{"n_layer": 10, "norm": "rmsnorm", "qk_norm": false, "parallel_block": false, "init": "normal", "init_std_o": 0.0138, "init_mimetic": 0.5, "lr_head": 0.00826, "warmup_steps": 200, "batch_tokens": 8192, "doc_mask": true, "steps": 12391}
Each number is 50 + 12 x the weight over its row's rms, rounded and kept within 0 to 99. Layers, rows and columns count from 0. The size before them is the row's rms in percent of the matrix's.

# gate: layer 5 MLP gate, 256x96, rms 0.109, rows 96-119, columns 0-95
# up: layer 5 MLP up, 256x96, rms 0.103, rows 96-119, columns 0-95
# down: layer 5 MLP down (transposed), 256x96, rms 0.15, rows 96-119, columns 0-95
gate96 099:61 61 41 60 39 33 43 52 44 39 47 56 61 62 70 56 40 53 64 24 44 55 49 29 45 49 48 29 76 49 41 51 51 25 47 39 48 48 59 35 75 50 56 32 32 63 63 46 57 56 47 42 51 39 46 45 40 63 66 48 66 46 46 41 57 65 46 31 46 35 44 50 52 50 54 33 41 58 30 35 42 30 57 51 55 54 70 36 46 42 45 48 67 86 52 73
up96 100:49 73 53 61 34 41 56 61 52 52 40 54 36 62 71 51 34 55 63 32 55 60 57 57 39 45 53 44 69 66 40 57 54 52 28 27 37 60 46 57 48 39 45 48 50 35 75 30 61 41 30 33 61 61 40 39 63 38 72 59 50 38 41 47 34 68 66 49 40 39 45 43 63 47 44 44 31 39 36 36 36 43 61 65 38 39 53 25 44 58 63 73 54 58 51 50
down96 100:45 36 68 51 76 46 57 31 39 54 66 58 64 41 51 51 62 44 66 58 53 55 80 34 51 37 83 56 59 38 37 53 46 32 58 53 36 39 58 55 65 39 56 32 48 59 35 26 46 43 58 49 38 38 61 43 44 52 54 47 32 60 52 65 51 49 33 57 57 48 48 55 62 52 46 37 59 45 63 66 64 65 63 40 53 48 52 75 35 40 56 64 61 78 39 60
gate97 093:59 64 42 50 53 37 64 49 39 37 61 58 52 40 59 37 43 45 59 53 37 47 36 65 53 49 22 54 60 31 33 54 37 51 59 52 41 61 39 59 43 52 20 30 32 30 46 31 66 50 34 50 41 43 50 52 28 33 60 45 22 38 57 59 46 48 55 40 38 65 40 38 36 66 38 52 53 51 58 40 65 47 33 57 61 64 51 56 44 38 35 52 43 63 80 64
up97 100:68 51 39 77 47 52 29 61 37 53 40 48 14 32 58 52 51 62 21 56 58 62 49 59 51 76 46 51 51 56 23 64 50 53 68 40 56 50 52 43 34 42 63 39 51 58 62 52 61 46 34 26 46 52 48 49 42 56 57 43 50 67 31 40 71 49 24 64 42 57 62 62 47 63 64 49 46 52 51 57 59 46 52 45 56 50 51 53 46 57 68 22 43 42 41 55
down97 103:57 34 41 53 58 44 54 71 27 39 38 47 62 50 70 55 59 70 55 36 44 66 75 62 53 38 47 21 49 31 48 36 66 42 46 67 66 60 38 65 45 61 53 46 64 57 60 29 35 46 45 46 61 40 49 44 36 48 52 56 43 73 71 54 24 55 52 62 58 52 51 42 67 61 30 39 67 47 52 45 55 54 48 49 56 47 35 35 42 38 33 63 48 42 65 30
gate98 086:49 56 78 50 63 45 49 56 55 38 29 45 50 61 44 51 43 55 59 46 35 54 77 35 25 60 60 56 61 47 67 49 55 48 17 51 45 45 60 67 32 45 47 42 67 51 92 69 51 55 56 56 54 50 39 48 55 57 52 31 49 29 58 53 46 66 45 54 58 56 46 50 22 51 52 37 72 55 59 42 76 45 61 58 57 66 41 48 46 39 50 53 48 53 54 65
up98 094:45 46 36 58 33 35 50 57 54 53 34 52 36 59 44 62 62 33 72 44 50 53 54 55 64 74 64 62 34 54 57 56 63 39 50 55 40 50 40 36 73 45 58 50 48 42 58 53 70 45 45 33 48 65 52 43 65 47 60 44 29 53 47 49 60 61 56 73 39 56 47 67 49 61 39 53 38 58 63 60 46 25 78 41 49 38 92 52 50 52 51 63 37 23 47 44
down98 096:50 55 52 36 65 35 44 75 63 44 46 33 38 60 44 40 39 42 49 42 27 42 60 59 48 40 37 41 58 63 72 60 48 66 30 50 54 48 73 51 29 55 59 32 48 55 52 53 28 58 27 55 53 46 55 45 53 37 50 35 61 37 41 52 39 50 45 46 49 57 30 46 26 67 74 43 44 48 47 46 57 56 65 54 37 55 32 48 61 68 47 45 70 83 50 68
gate99 096:52 56 65 48 33 23 50 53 54 47 44 51 47 64 65 38 66 41 58 62 21 59 54 50 39 38 41 13 48 44 70 39 44 56 38 51 55 45 45 71 57 74 34 56 77 50 40 74 56 49 45 32 57 64 42 35 41 39 55 40 46 55 66 45 41 53 54 62 45 45 77 59 51 34 58 48 56 35 61 50 45 44 44 55 45 59 40 47 27 61 66 47 70 46 44 43
up99 095:73 53 44 27 40 40 66 67 53 71 45 49 57 61 38 59 57 29 57 45 72 35 22 45 69 46 32 63 41 50 36 58 44 43 69 44 65 67 63 42 78 57 69 38 46 45 71 60 52 34 50 49 52 40 48 58 53 43 66 58 39 48 49 64 54 51 62 50 41 55 54 46 60 37 54 48 19 57 50 64 28 53 31 50 47 59 41 53 50 41 66 53 53 52 61 35
down99 091:50 38 46 47 51 68 51 68 63 27 33 43 70 48 52 45 56 57 56 56 40 57 45 42 43 63 39 45 34 43 66 53 52 49 47 56 34 61 52 63 36 74 48 47 45 68 26 50 54 69 45 76 43 44 51 51 62 58 18 42 40 60 64 31 46 52 33 51 52 51 48 44 58 60 59 51 44 56 37 37 62 43 49 39 66 38 40 38 61 14 41 38 23 64 47 41
gate100 106:48 64 63 34 27 58 71 34 50 54 43 62 43 48 69 46 53 57 52 48 25 66 46 56 63 33 50 69 55 37 55 36 58 60 39 47 46 37 29 36 45 40 54 47 57 39 52 44 44 58 52 63 32 37 41 36 49 43 56 48 50 57 37 57 19 56 69 45 54 47 41 63 62 56 56 47 48 62 63 21 29 49 62 43 29 55 31 64 51 62 69 60 64 69 51 64
up100 099:44 57 54 73 54 43 54 47 69 63 50 45 58 30 53 40 46 38 48 56 21 48 59 50 55 26 58 73 47 59 56 28 46 41 35 51 38 50 27 30 55 35 47 29 50 55 34 59 58 68 34 35 45 48 30 51 34 67 43 54 52 55 47 51 49 53 29 84 31 50 38 40 50 63 55 67 51 58 60 68 52 47 42 55 53 54 61 33 48 64 37 48 47 48 31 35
down100 106:57 56 32 50 70 35 41 50 44 45 64 50 53 49 23 46 56 38 57 47 50 45 66 60 50 50 53 44 63 50 36 47 38 55 56 50 52 52 62 54 40 67 55 60 45 48 45 66 55 38 28 36 62 82 56 64 49 52 42 51 52 33 57 52 66 30 55 47 38 69 66 44 43 36 24 78 52 51 52 42 53 66 52 78 35 57 51 16 51 44 48 32 45 26 49 51
gate101 102:35 48 66 71 34 60 72 48 38 65 74 51 44 60 25 57 56 45 75 45 43 58 64 54 49 28 64 41 63 53 30 68 49 43 40 45 37 46 57 43 47 54 54 46 40 41 50 58 50 60 61 70 59 69 62 69 49 46 43 63 36 52 38 37 60 48 58 54 72 57 54 74 52 53 47 44 36 64 61 30 42 59 54 43 48 63 31 61 56 25 35 58 68 57 53 56
up101 093:48 62 44 50 47 52 54 38 45 42 42 50 57 63 55 45 69 64 67 56 59 40 53 57 56 33 81 29 53 47 40 52 52 63 50 59 27 35 78 30 29 41 35 56 51 58 85 45 46 42 72 34 65 51 47 41 61 56 47 41 55 40 51 45 34 57 35 43 59 70 45 38 61 46 44 61 57 51 32 52 42 53 61 52 53 72 66 75 58 62 72 53 47 55 60 51
down101 099:55 34 63 44 46 46 45 34 35 50 70 62 25 59 54 72 57 44 62 60 53 60 52 48 49 58 30 64 57 55 44 66 45 49 40 58 62 65 70 55 38 40 36 43 38 49 32 69 48 58 47 57 77 59 75 50 35 25 51 48 58 62 53 48 62 64 34 36 64 36 51 66 55 35 59 45 31 70 60 38 37 43 68 60 43 38 32 50 60 35 45 55 67 59 51 46
gate102 098:29 43 40 53 38 60 66 55 64 57 46 49 54 15 47 66 52 61 38 73 72 47 52 58 49 49 49 46 35 65 75 75 49 49 57 60 73 57 43 41 47 61 49 63 49 55 70 66 49 48 43 29 31 54 63 69 54 43 58 56 56 48 54 50 47 58 57 64 46 44 81 55 58 38 41 55 52 52 49 62 32 39 56 32 65 46 41 35 48 82 46 46 52 46 56 45
up102 104:57 43 34 54 59 37 44 46 38 47 31 39 59 38 32 59 70 48 67 53 68 48 62 42 55 65 38 68 46 46 48 54 53 40 57 65 43 41 38 61 52 63 38 57 70 37 43 38 27 35 62 64 49 53 67 95 29 59 53 57 40 39 50 62 42 71 56 46 57 44 50 44 33 61 61 70 43 66 70 58 50 53 53 54 45 34 41 54 63 58 65 47 64 52 58 67
down102 101:61 65 39 48 55 61 51 35 78 57 52 36 36 59 60 41 51 45 45 59 79 55 82 57 52 39 40 37 47 58 50 52 34 68 70 60 69 41 37 33 57 53 56 52 45 57 68 09 25 42 62 37 49 52 45 50 48 34 58 55 59 58 32 63 41 42 57 50 51 39 58 46 57 59 49 38 64 50 58 36 38 57 45 60 43 41 66 67 56 52 65 53 47 44 61 61
gate103 097:47 44 63 54 42 61 51 39 30 36 54 44 46 66 57 53 44 62 49 39 22 79 36 50 51 47 63 49 52 43 48 50 38 47 63 65 41 65 37 62 48 42 39 33 52 24 36 36 41 30 42 48 58 45 57 40 38 68 46 48 56 39 51 25 39 66 30 28 57 75 44 39 44 63 44 59 36 34 34 28 53 34 52 63 42 44 49 49 44 60 66 45 60 55 42 29
up103 105:53 46 40 47 58 40 64 47 37 72 64 50 44 48 74 51 41 66 52 59 46 47 66 59 54 53 59 42 59 46 41 57 64 35 64 47 37 45 55 38 41 58 30 70 39 40 64 58 60 59 62 76 47 37 51 51 62 48 35 63 58 55 65 64 61 34 47 54 76 63 35 60 06 50 44 35 46 44 54 41 63 55 51 45 44 53 40 44 66 47 32 50 74 30 38 55
down103 099:59 48 46 37 56 46 37 79 99 50 31 35 55 35 49 66 65 53 44 34 58 36 43 67 48 48 31 53 69 59 52 53 40 50 34 56 66 48 57 55 43 49 67 44 55 55 39 62 54 36 41 64 45 60 32 63 32 44 48 59 55 56 84 66 59 52 61 39 35 31 59 49 49 51 51 51 49 40 40 50 62 41 61 63 52 36 57 58 44 57 50 50 60 43 49 52
gate104 101:25 52 37 46 45 31 45 34 60 34 61 27 71 24 62 60 46 49 72 46 52 56 68 35 53 53 58 47 46 63 63 54 34 39 52 58 39 45 53 27 34 58 45 60 42 62 59 48 47 54 50 41 65 50 60 41 48 46 35 66 73 52 46 48 51 68 58 64 49 34 53 52 84 46 48 55 47 52 62 55 56 35 41 51 50 25 45 43 38 61 42 58 66 81 51 62
up104 100:37 45 49 44 60 62 60 02 62 55 33 65 81 51 56 65 53 51 46 48 56 51 46 29 66 48 54 56 46 58 44 40 53 61 56 63 50 42 61 40 54 49 66 45 43 59 52 51 80 64 41 48 39 31 55 57 61 30 50 44 50 33 60 65 43 56 50 39 35 45 31 74 46 66 32 45 40 61 53 48 42 61 33 55 53 38 43 29 49 61 49 44 43 30 54 41
down104 097:51 34 73 58 44 47 42 44 37 60 44 63 70 69 61 51 49 46 82 62 68 64 48 57 73 37 58 52 33 42 48 36 61 56 32 59 52 42 35 72 63 54 63 65 46 44 55 50 48 42 42 29 62 51 55 53 59 66 46 58 42 40 52 61 70 55 26 47 55 53 24 57 37 47 54 32 60 49 44 52 51 45 38 37 37 38 46 40 55 35 43 48 47 42 23 25
gate105 092:66 47 36 51 48 50 58 57 57 59 77 46 30 52 54 63 42 43 56 46 51 56 51 55 56 64 63 65 69 42 45 61 66 58 57 43 24 42 34 41 42 39 53 43 42 36 56 51 72 49 23 67 43 39 55 51 46 58 56 49 23 29 37 63 47 39 66 33 42 46 40 56 52 58 59 62 47 69 65 69 52 56 36 49 40 46 38 62 60 49 49 59 71 44 32 84
up105 098:51 40 40 51 48 47 42 35 65 59 29 82 44 45 44 56 55 70 50 54 43 41 41 55 45 56 29 42 29 37 54 44 34 47 80 30 45 60 60 44 53 64 43 50 58 55 52 55 63 32 54 48 64 65 47 58 42 43 56 51 62 57 42 50 58 89 27 46 35 62 34 57 50 55 34 57 36 48 52 55 70 65 48 52 53 47 17 38 58 70 46 42 54 55 51 58
down105 097:42 48 64 42 72 60 54 68 23 47 52 31 54 54 56 42 50 48 53 60 53 64 74 40 41 59 51 54 59 63 58 73 62 20 43 57 50 56 45 47 26 63 50 56 43 51 43 63 34 50 62 37 49 53 37 53 59 33 37 43 48 35 61 33 39 52 39 61 56 40 67 57 59 53 38 39 59 39 51 37 38 30 55 62 45 61 62 35 38 23 28 39 70 50 60 35
gate106 101:54 61 65 60 52 44 48 52 72 43 65 41 47 53 59 44 68 47 79 38 71 60 61 62 45 53 63 54 78 54 59 45 51 63 52 53 37 39 77 04 61 39 47 54 39 47 74 45 56 59 47 68 33 47 68 44 52 43 57 52 36 46 54 45 55 28 47 57 77 47 32 50 54 54 51 46 53 39 65 60 56 37 42 47 56 54 57 49 63 60 57 42 69 51 51 55
up106 098:38 71 46 46 53 63 56 59 41 48 49 48 56 42 47 64 74 40 52 50 54 30 43 40 37 45 67 40 71 49 44 31 64 60 33 59 43 47 71 46 54 56 60 59 36 57 56 52 55 41 29 48 39 62 51 45 53 41 56 67 13 42 59 68 64 55 58 77 45 51 53 44 60 60 64 54 42 47 46 33 50 29 55 50 74 63 65 48 69 45 38 68 57 43 76 61
down106 096:42 54 47 30 55 30 69 12 49 47 57 53 62 67 64 48 56 59 36 41 42 37 49 56 32 46 49 53 33 42 66 72 47 50 53 37 59 45 48 47 45 56 30 26 46 46 45 54 37 57 50 50 62 35 36 48 44 39 49 38 56 50 38 39 36 46 36 62 20 51 47 51 62 49 38 47 43 59 47 74 49 79 58 53 50 45 42 66 37 54 37 69 43 61 22 44
gate107 096:60 57 40 56 41 62 42 54 60 54 35 42 53 45 62 40 46 51 50 40 38 86 45 47 35 49 40 63 61 70 61 41 74 47 50 35 48 55 37 52 41 65 60 72 67 67 59 43 62 42 37 51 53 41 59 69 63 74 44 52 27 39 39 59 43 47 52 51 64 39 30 73 51 68 59 48 32 39 26 49 55 40 36 48 45 40 60 41 31 42 54 32 55 63 56 36
up107 098:44 54 65 50 60 40 33 43 70 34 39 42 44 59 40 63 40 45 51 41 48 42 37 63 51 50 62 53 57 54 43 38 66 59 62 49 45 42 53 60 57 28 40 50 54 47 53 76 47 62 33 62 41 43 45 52 61 32 55 56 55 51 58 32 66 67 62 59 36 44 64 21 38 67 26 44 53 44 64 51 58 36 35 55 42 64 46 49 27 50 19 34 71 30 31 58
down107 105:41 36 59 71 42 60 45 53 30 77 62 40 60 45 47 41 57 44 56 44 62 40 74 36 44 55 52 59 48 45 35 47 24 66 46 52 64 58 56 71 62 47 50 49 39 34 52 48 35 46 48 49 44 58 46 32 49 37 42 53 47 49 56 45 40 41 64 50 36 58 44 30 33 45 41 69 65 65 66 20 68 41 73 31 41 35 54 31 47 40 48 43 27 50 68 47
gate108 101:27 54 47 31 36 50 39 56 29 48 37 70 22 23 65 76 40 53 36 64 49 55 41 51 36 62 53 68 59 46 47 46 40 64 71 58 53 44 55 37 82 61 51 56 57 42 41 67 50 24 33 56 49 22 54 53 43 38 60 54 41 48 50 45 66 57 64 64 49 40 40 50 42 48 63 56 45 42 39 41 59 60 55 36 55 27 60 55 53 40 37 48 43 47 46 54
up108 103:48 74 36 50 57 52 66 51 59 32 42 45 48 56 54 60 63 57 60 18 69 48 48 54 54 36 69 42 63 25 37 57 54 48 28 39 49 68 34 64 61 42 50 62 69 43 48 42 54 64 55 68 64 36 22 56 53 46 51 83 39 52 56 50 54 64 51 61 40 50 39 50 32 56 31 67 70 40 59 51 45 67 39 49 65 60 56 48 56 67 47 51 51 48 53 35
down108 100:52 55 58 39 73 58 45 47 67 39 56 41 35 46 46 28 40 51 31 44 57 63 42 49 41 35 39 27 30 56 70 52 42 46 33 62 28 60 59 65 35 39 45 36 53 49 69 63 54 62 54 63 36 37 51 53 46 40 53 52 53 51 55 73 48 34 58 23 36 58 45 41 32 49 23 43 76 32 55 46 44 53 50 43 30 39 42 61 57 72 46 48 37 61 59 52
gate109 099:40 52 43 72 51 50 53 60 62 44 45 65 52 41 45 47 46 68 49 55 54 85 67 51 44 36 55 48 38 68 45 72 40 45 62 58 58 48 45 44 57 35 37 59 46 58 35 74 54 62 49 52 62 47 66 32 62 42 35 18 55 46 74 20 30 47 56 39 45 43 52 59 36 57 45 37 62 52 50 63 55 59 60 54 54 30 59 48 65 44 43 63 51 75 69 44
up109 103:56 41 51 33 31 55 36 50 34 46 57 38 47 70 52 59 46 28 65 51 46 65 50 71 55 48 40 35 55 59 65 64 73 51 40 30 56 55 75 56 41 43 50 76 51 44 53 50 35 50 47 74 75 59 43 70 63 65 54 61 61 78 53 49 60 60 50 63 45 32 51 53 53 37 50 52 56 39 44 37 46 45 20 58 51 45 41 35 46 54 54 30 38 45 36 63
down109 092:63 38 62 53 56 51 69 37 18 40 69 45 57 56 65 59 48 57 45 46 58 55 47 34 52 55 57 62 45 42 57 35 30 52 31 29 52 59 57 44 29 55 66 29 51 31 57 76 57 37 66 37 62 59 36 62 65 61 66 62 52 63 51 63 50 49 45 61 32 54 29 52 48 45 40 59 52 37 66 60 61 40 44 50 49 54 55 54 71 46 48 54 70 26 43 70
gate110 092:51 32 68 36 66 48 63 26 61 36 42 46 83 43 67 43 34 58 80 64 45 39 57 53 43 28 48 52 39 40 49 53 51 36 54 51 51 42 50 33 45 66 55 43 53 35 49 51 70 64 57 42 47 42 51 26 64 47 50 62 51 52 41 65 43 40 51 55 51 25 50 50 46 34 35 39 42 36 53 44 43 50 39 43 65 36 53 41 55 41 83 68 51 54 66 31
up110 099:59 58 38 54 35 66 33 69 38 45 42 53 42 40 48 54 43 63 48 35 51 35 50 47 39 45 30 47 44 26 57 55 23 38 53 46 49 39 41 45 70 61 42 54 59 45 60 54 45 40 85 50 61 57 30 43 50 72 58 51 67 74 38 54 55 60 53 62 55 28 47 59 37 32 48 44 38 53 44 65 53 48 57 52 58 36 66 38 40 28 61 47 55 22 47 31
down110 095:66 27 66 56 39 57 72 44 57 40 50 41 47 42 60 50 43 40 44 62 74 45 51 70 51 57 47 48 68 46 53 60 63 44 37 40 32 50 49 46 54 49 56 44 50 44 42 67 52 52 35 44 42 63 40 32 56 53 34 53 69 26 40 38 39 44 52 51 65 40 64 52 70 56 85 48 47 42 33 71 65 55 34 43 40 36 46 79 52 51 42 63 40 54 56 79
gate111 099:51 29 46 25 52 60 62 48 62 35 57 50 38 40 61 35 50 36 35 58 45 62 51 63 36 41 54 52 52 39 38 54 58 54 24 57 60 64 44 60 52 37 46 33 67 39 52 28 40 61 71 77 54 41 46 44 74 35 69 53 53 56 77 35 51 55 45 46 33 47 54 53 42 69 52 48 49 38 46 46 43 55 35 49 35 73 62 31 64 32 52 57 66 50 30 53
up111 096:57 40 33 54 44 57 45 41 66 59 41 32 62 30 57 31 55 37 51 23 65 65 60 33 34 60 36 51 55 57 40 52 32 45 35 44 46 62 69 37 63 43 59 37 48 64 29 54 55 50 35 44 34 54 50 57 66 60 56 49 64 47 70 33 53 73 61 61 49 60 59 37 36 21 46 57 54 33 50 50 53 55 45 64 36 47 62 47 72 59 62 40 44 67 32 50
down111 095:27 42 58 72 55 44 40 46 22 70 50 59 48 59 69 63 58 70 61 68 47 44 57 43 57 71 25 65 60 53 58 46 45 37 51 52 54 35 47 50 41 45 50 49 61 61 43 67 40 33 52 55 54 67 85 34 48 49 52 42 60 51 29 64 45 47 57 36 52 55 54 52 67 38 31 48 28 48 69 21 50 50 55 36 58 62 59 43 46 69 58 52 50 52 58 61
gate112 081:67 48 37 63 57 69 48 50 72 29 57 56 59 51 78 32 37 48 27 48 49 51 52 52 58 46 64 46 60 50 48 43 46 48 62 49 51 45 13 57 41 67 31 35 70 56 44 43 58 51 69 59 45 50 52 45 33 66 43 45 44 33 51 52 54 42 45 31 50 39 46 53 38 60 53 58 31 58 49 53 73 44 34 43 34 34 39 55 51 62 26 50 62 34 45 77
up112 088:53 54 72 40 51 34 80 42 58 48 58 48 59 61 42 30 51 31 63 39 44 45 57 74 45 48 64 53 52 52 56 40 57 40 36 67 39 49 46 38 48 63 52 75 43 36 59 54 51 31 60 53 62 47 48 36 57 52 29 43 63 47 48 53 60 41 55 69 56 42 37 28 49 51 43 37 27 57 26 26 51 43 39 70 51 73 66 47 41 59 63 59 47 58 40 24
down112 086:48 54 44 53 53 54 40 30 46 52 53 71 54 34 52 60 37 66 49 48 59 63 35 34 54 42 40 33 41 59 50 59 36 61 45 57 63 44 71 64 49 49 60 24 62 65 51 56 44 53 46 41 34 32 33 55 29 35 69 51 50 46 55 62 53 74 45 41 33 51 58 58 64 51 45 53 74 40 77 51 51 68 56 25 43 23 52 51 58 45 37 57 42 44 63 80
gate113 100:44 53 35 47 47 36 57 14 46 53 56 67 60 60 44 49 73 59 65 55 48 48 40 43 51 49 47 57 53 58 61 44 52 48 61 66 54 39 47 62 58 48 59 53 45 40 62 24 69 68 67 67 28 56 56 38 42 45 37 48 63 69 63 35 49 60 42 45 47 52 51 55 27 53 48 41 55 54 54 54 45 53 84 34 42 46 31 62 52 44 35 65 40 76 35 79
up113 100:42 50 59 34 48 58 52 53 42 44 44 45 49 50 40 57 41 62 46 37 54 51 50 52 32 50 48 72 50 73 41 44 59 50 39 68 48 55 56 29 60 45 43 31 32 56 43 61 40 49 55 40 50 63 60 53 67 68 47 58 58 38 29 65 55 40 55 37 65 56 53 52 71 42 22 48 58 57 61 65 64 40 45 35 52 79 74 62 52 69 65 71 83 33 56 54
down113 095:68 61 57 38 55 47 49 46 49 38 45 55 62 55 60 58 81 54 57 31 68 36 32 38 45 56 34 33 70 63 73 42 50 37 58 38 47 59 35 45 45 70 38 37 44 58 53 43 24 71 58 64 31 41 45 33 44 49 40 63 29 63 58 37 44 45 39 46 57 53 63 62 55 58 63 59 43 36 64 46 23 54 53 41 57 40 39 37 49 51 42 51 53 69 71 53
gate114 094:65 60 49 53 47 36 56 50 31 60 36 54 58 43 54 65 43 66 46 69 35 52 45 68 44 52 71 45 20 49 58 57 37 56 51 60 76 60 51 56 46 50 29 43 48 40 56 49 61 57 44 56 64 42 31 64 45 43 44 57 47 24 36 52 64 64 62 46 29 34 46 65 84 52 54 38 58 31 55 60 47 51 39 67 40 20 39 60 37 52 50 46 49 31 49 51
up114 103:57 57 34 62 55 39 34 43 73 73 60 35 45 45 40 54 61 46 35 63 55 57 47 52 51 52 58 29 34 63 36 48 44 63 67 54 58 40 38 49 40 18 56 56 53 70 47 47 47 47 56 36 69 61 33 45 81 52 37 44 52 52 61 50 31 42 50 45 69 60 27 45 38 63 35 46 52 62 53 53 63 21 54 62 47 60 73 59 35 52 58 42 66 43 50 54
down114 103:76 60 46 62 41 52 64 67 66 56 45 30 54 48 63 43 34 53 51 53 43 68 42 52 74 49 44 65 62 38 36 69 42 57 54 51 49 48 49 68 54 42 62 59 54 56 74 43 42 54 23 41 57 46 41 56 51 44 63 61 45 28 64 62 42 52 54 65 54 35 46 45 35 67 37 50 69 38 45 62 40 53 73 35 54 47 80 49 23 45 27 49 51 43 61 50
gate115 100:45 69 53 60 65 47 46 26 71 58 52 55 53 75 54 41 56 43 53 38 68 41 33 61 39 48 73 29 52 49 46 51 36 44 58 38 46 52 35 45 36 54 44 45 50 59 46 61 53 41 36 57 44 51 49 71 65 43 54 64 60 71 50 67 36 43 43 49 34 51 49 46 43 38 25 57 51 41 85 39 49 52 27 65 53 55 54 37 80 39 55 62 40 69 58 39
up115 095:53 71 41 53 74 40 49 31 57 66 55 41 49 56 48 41 61 47 78 68 66 41 48 50 57 54 56 64 48 29 50 48 54 47 47 62 53 42 72 33 46 29 39 30 52 74 79 52 53 56 43 45 56 40 63 50 65 46 46 54 60 68 71 42 55 62 47 57 61 45 37 53 39 51 50 53 40 45 67 54 74 43 46 53 85 34 43 57 69 64 53 43 35 64 44 57
down115 099:79 30 31 42 31 30 45 65 46 69 39 73 62 47 55 53 29 31 42 56 51 61 54 28 53 57 61 50 24 48 53 56 65 69 57 36 51 45 43 43 58 52 71 22 31 62 52 54 58 56 47 38 53 38 35 59 52 43 57 57 37 41 60 46 42 57 63 42 59 48 49 64 67 46 30 51 61 41 47 45 31 61 60 40 34 54 49 57 37 34 55 39 57 55 51 65
gate116 106:43 64 42 53 36 58 53 41 52 63 41 53 52 44 35 38 61 70 53 48 26 73 45 40 20 27 53 36 61 47 62 48 45 73 46 62 58 47 55 58 42 62 42 45 59 45 36 39 58 51 43 58 42 68 40 51 47 63 61 41 59 56 39 56 45 46 65 47 50 36 56 53 46 59 60 70 63 33 26 48 29 46 36 45 37 51 81 54 50 16 38 57 55 36 35 57
up116 099:64 41 32 81 62 36 33 73 41 67 34 54 36 60 32 39 45 60 58 29 64 44 54 56 35 52 66 68 30 35 47 35 55 47 62 53 69 37 68 49 61 63 36 39 58 49 60 57 54 61 32 55 42 41 47 61 52 63 73 60 50 43 46 43 66 32 48 40 53 52 67 46 48 59 31 63 45 42 48 47 58 37 47 53 36 44 37 39 60 42 37 54 31 51 32 40
down116 097:43 47 56 61 51 43 60 79 76 46 53 50 47 46 60 42 60 52 35 67 53 48 72 39 41 45 52 50 33 38 36 27 26 72 42 45 65 47 32 62 54 45 75 61 40 82 66 62 53 47 22 66 36 44 51 66 54 35 47 42 58 40 51 60 43 52 43 58 43 65 52 58 38 51 42 44 44 35 53 70 43 52 63 40 47 59 34 51 46 46 63 41 64 34 61 43
gate117 102:57 63 46 68 53 47 62 40 53 38 53 48 50 51 27 41 39 65 57 33 54 46 53 61 46 51 48 67 35 60 53 42 26 54 50 47 54 32 52 25 41 62 35 71 26 34 56 51 59 74 38 50 74 24 57 30 32 71 49 60 38 62 35 41 62 42 69 57 53 36 41 33 46 51 44 43 45 46 45 55 59 46 61 48 56 39 31 46 59 56 45 67 53 67 38 30
up117 109:49 64 64 48 27 70 38 58 29 33 48 38 63 43 50 43 41 53 58 65 54 65 43 53 68 52 33 66 29 41 38 43 52 58 32 40 44 73 21 46 72 48 45 50 48 78 51 42 56 59 40 39 37 55 48 51 36 44 56 52 60 51 68 24 54 48 43 50 52 50 56 38 40 51 32 39 42 56 31 50 74 65 52 51 68 61 66 44 35 57 58 67 53 60 45 62
down117 104:50 53 58 40 51 39 40 29 79 80 32 45 27 43 51 67 48 43 37 54 63 40 37 50 31 45 33 35 61 39 32 31 53 47 48 36 62 75 56 49 57 44 56 37 36 56 51 60 39 43 51 50 65 41 40 38 69 51 47 53 47 26 48 45 40 38 42 64 53 49 58 57 44 52 56 54 74 55 58 36 48 39 53 67 65 41 47 37 56 32 37 39 27 53 35 65
gate118 105:52 34 55 59 39 43 65 58 57 53 58 57 47 45 54 78 56 58 32 55 28 43 59 60 23 63 43 34 46 40 55 58 47 52 75 39 55 39 48 65 47 64 43 27 43 48 44 49 55 49 46 45 67 48 67 67 41 40 55 34 46 70 67 62 26 53 68 69 44 67 59 53 46 23 46 59 54 35 58 43 27 38 36 31 50 66 55 55 38 41 54 67 39 42 52 58
up118 093:53 44 41 57 37 40 44 45 43 62 46 46 41 26 37 50 36 57 30 60 49 72 46 55 49 72 55 53 66 75 46 51 47 49 50 30 69 49 42 54 54 43 44 44 70 48 50 38 77 60 49 45 61 43 52 24 51 60 45 38 53 56 69 67 55 56 37 24 65 57 50 54 37 46 83 35 67 35 42 47 46 45 40 62 48 82 43 50 66 64 42 51 46 41 59 56
down118 097:53 42 55 43 56 58 60 65 36 41 52 68 43 34 48 41 51 58 48 54 47 56 53 41 61 61 35 59 61 57 45 33 33 66 73 43 36 50 57 70 31 73 59 50 56 43 58 50 71 67 67 47 49 52 44 82 37 46 64 35 31 56 42 28 44 64 51 69 60 59 55 62 39 31 55 61 49 57 51 69 56 36 27 41 27 39 53 45 33 46 45 56 45 50 35 33
gate119 097:54 42 41 42 46 67 36 68 51 65 36 68 48 58 76 54 48 66 43 52 70 59 60 63 34 45 58 40 56 62 56 45 46 62 47 52 43 48 44 26 58 64 60 62 52 48 71 37 48 51 42 46 75 69 36 66 47 67 60 49 51 70 49 62 30 49 29 61 63 53 43 67 52 56 43 44 54 42 43 53 33 39 38 35 51 46 78 58 23 28 61 50 45 63 37 45
up119 101:67 51 56 41 54 38 50 57 52 59 50 37 14 48 43 36 61 60 63 36 53 54 56 40 55 51 69 39 41 52 58 55 48 43 45 44 52 57 73 54 36 47 49 52 60 76 52 44 50 52 31 51 57 55 55 63 53 77 32 55 59 45 32 44 36 68 48 50 47 44 40 61 49 55 30 55 35 49 41 61 40 12 50 50 67 53 62 36 59 15 47 39 34 59 43 66
down119 096:54 48 28 66 37 44 62 31 51 52 60 38 53 30 90 50 33 44 42 47 39 31 44 54 54 43 58 33 56 47 47 62 37 43 35 45 59 25 49 47 52 37 56 52 70 49 48 42 56 37 51 64 54 54 26 43 45 55 61 52 44 54 29 52 61 60 23 58 56 58 58 44 45 57 39 45 59 53 31 71 55 54 37 27 74 65 60 54 48 64 66 51 29 49 42 47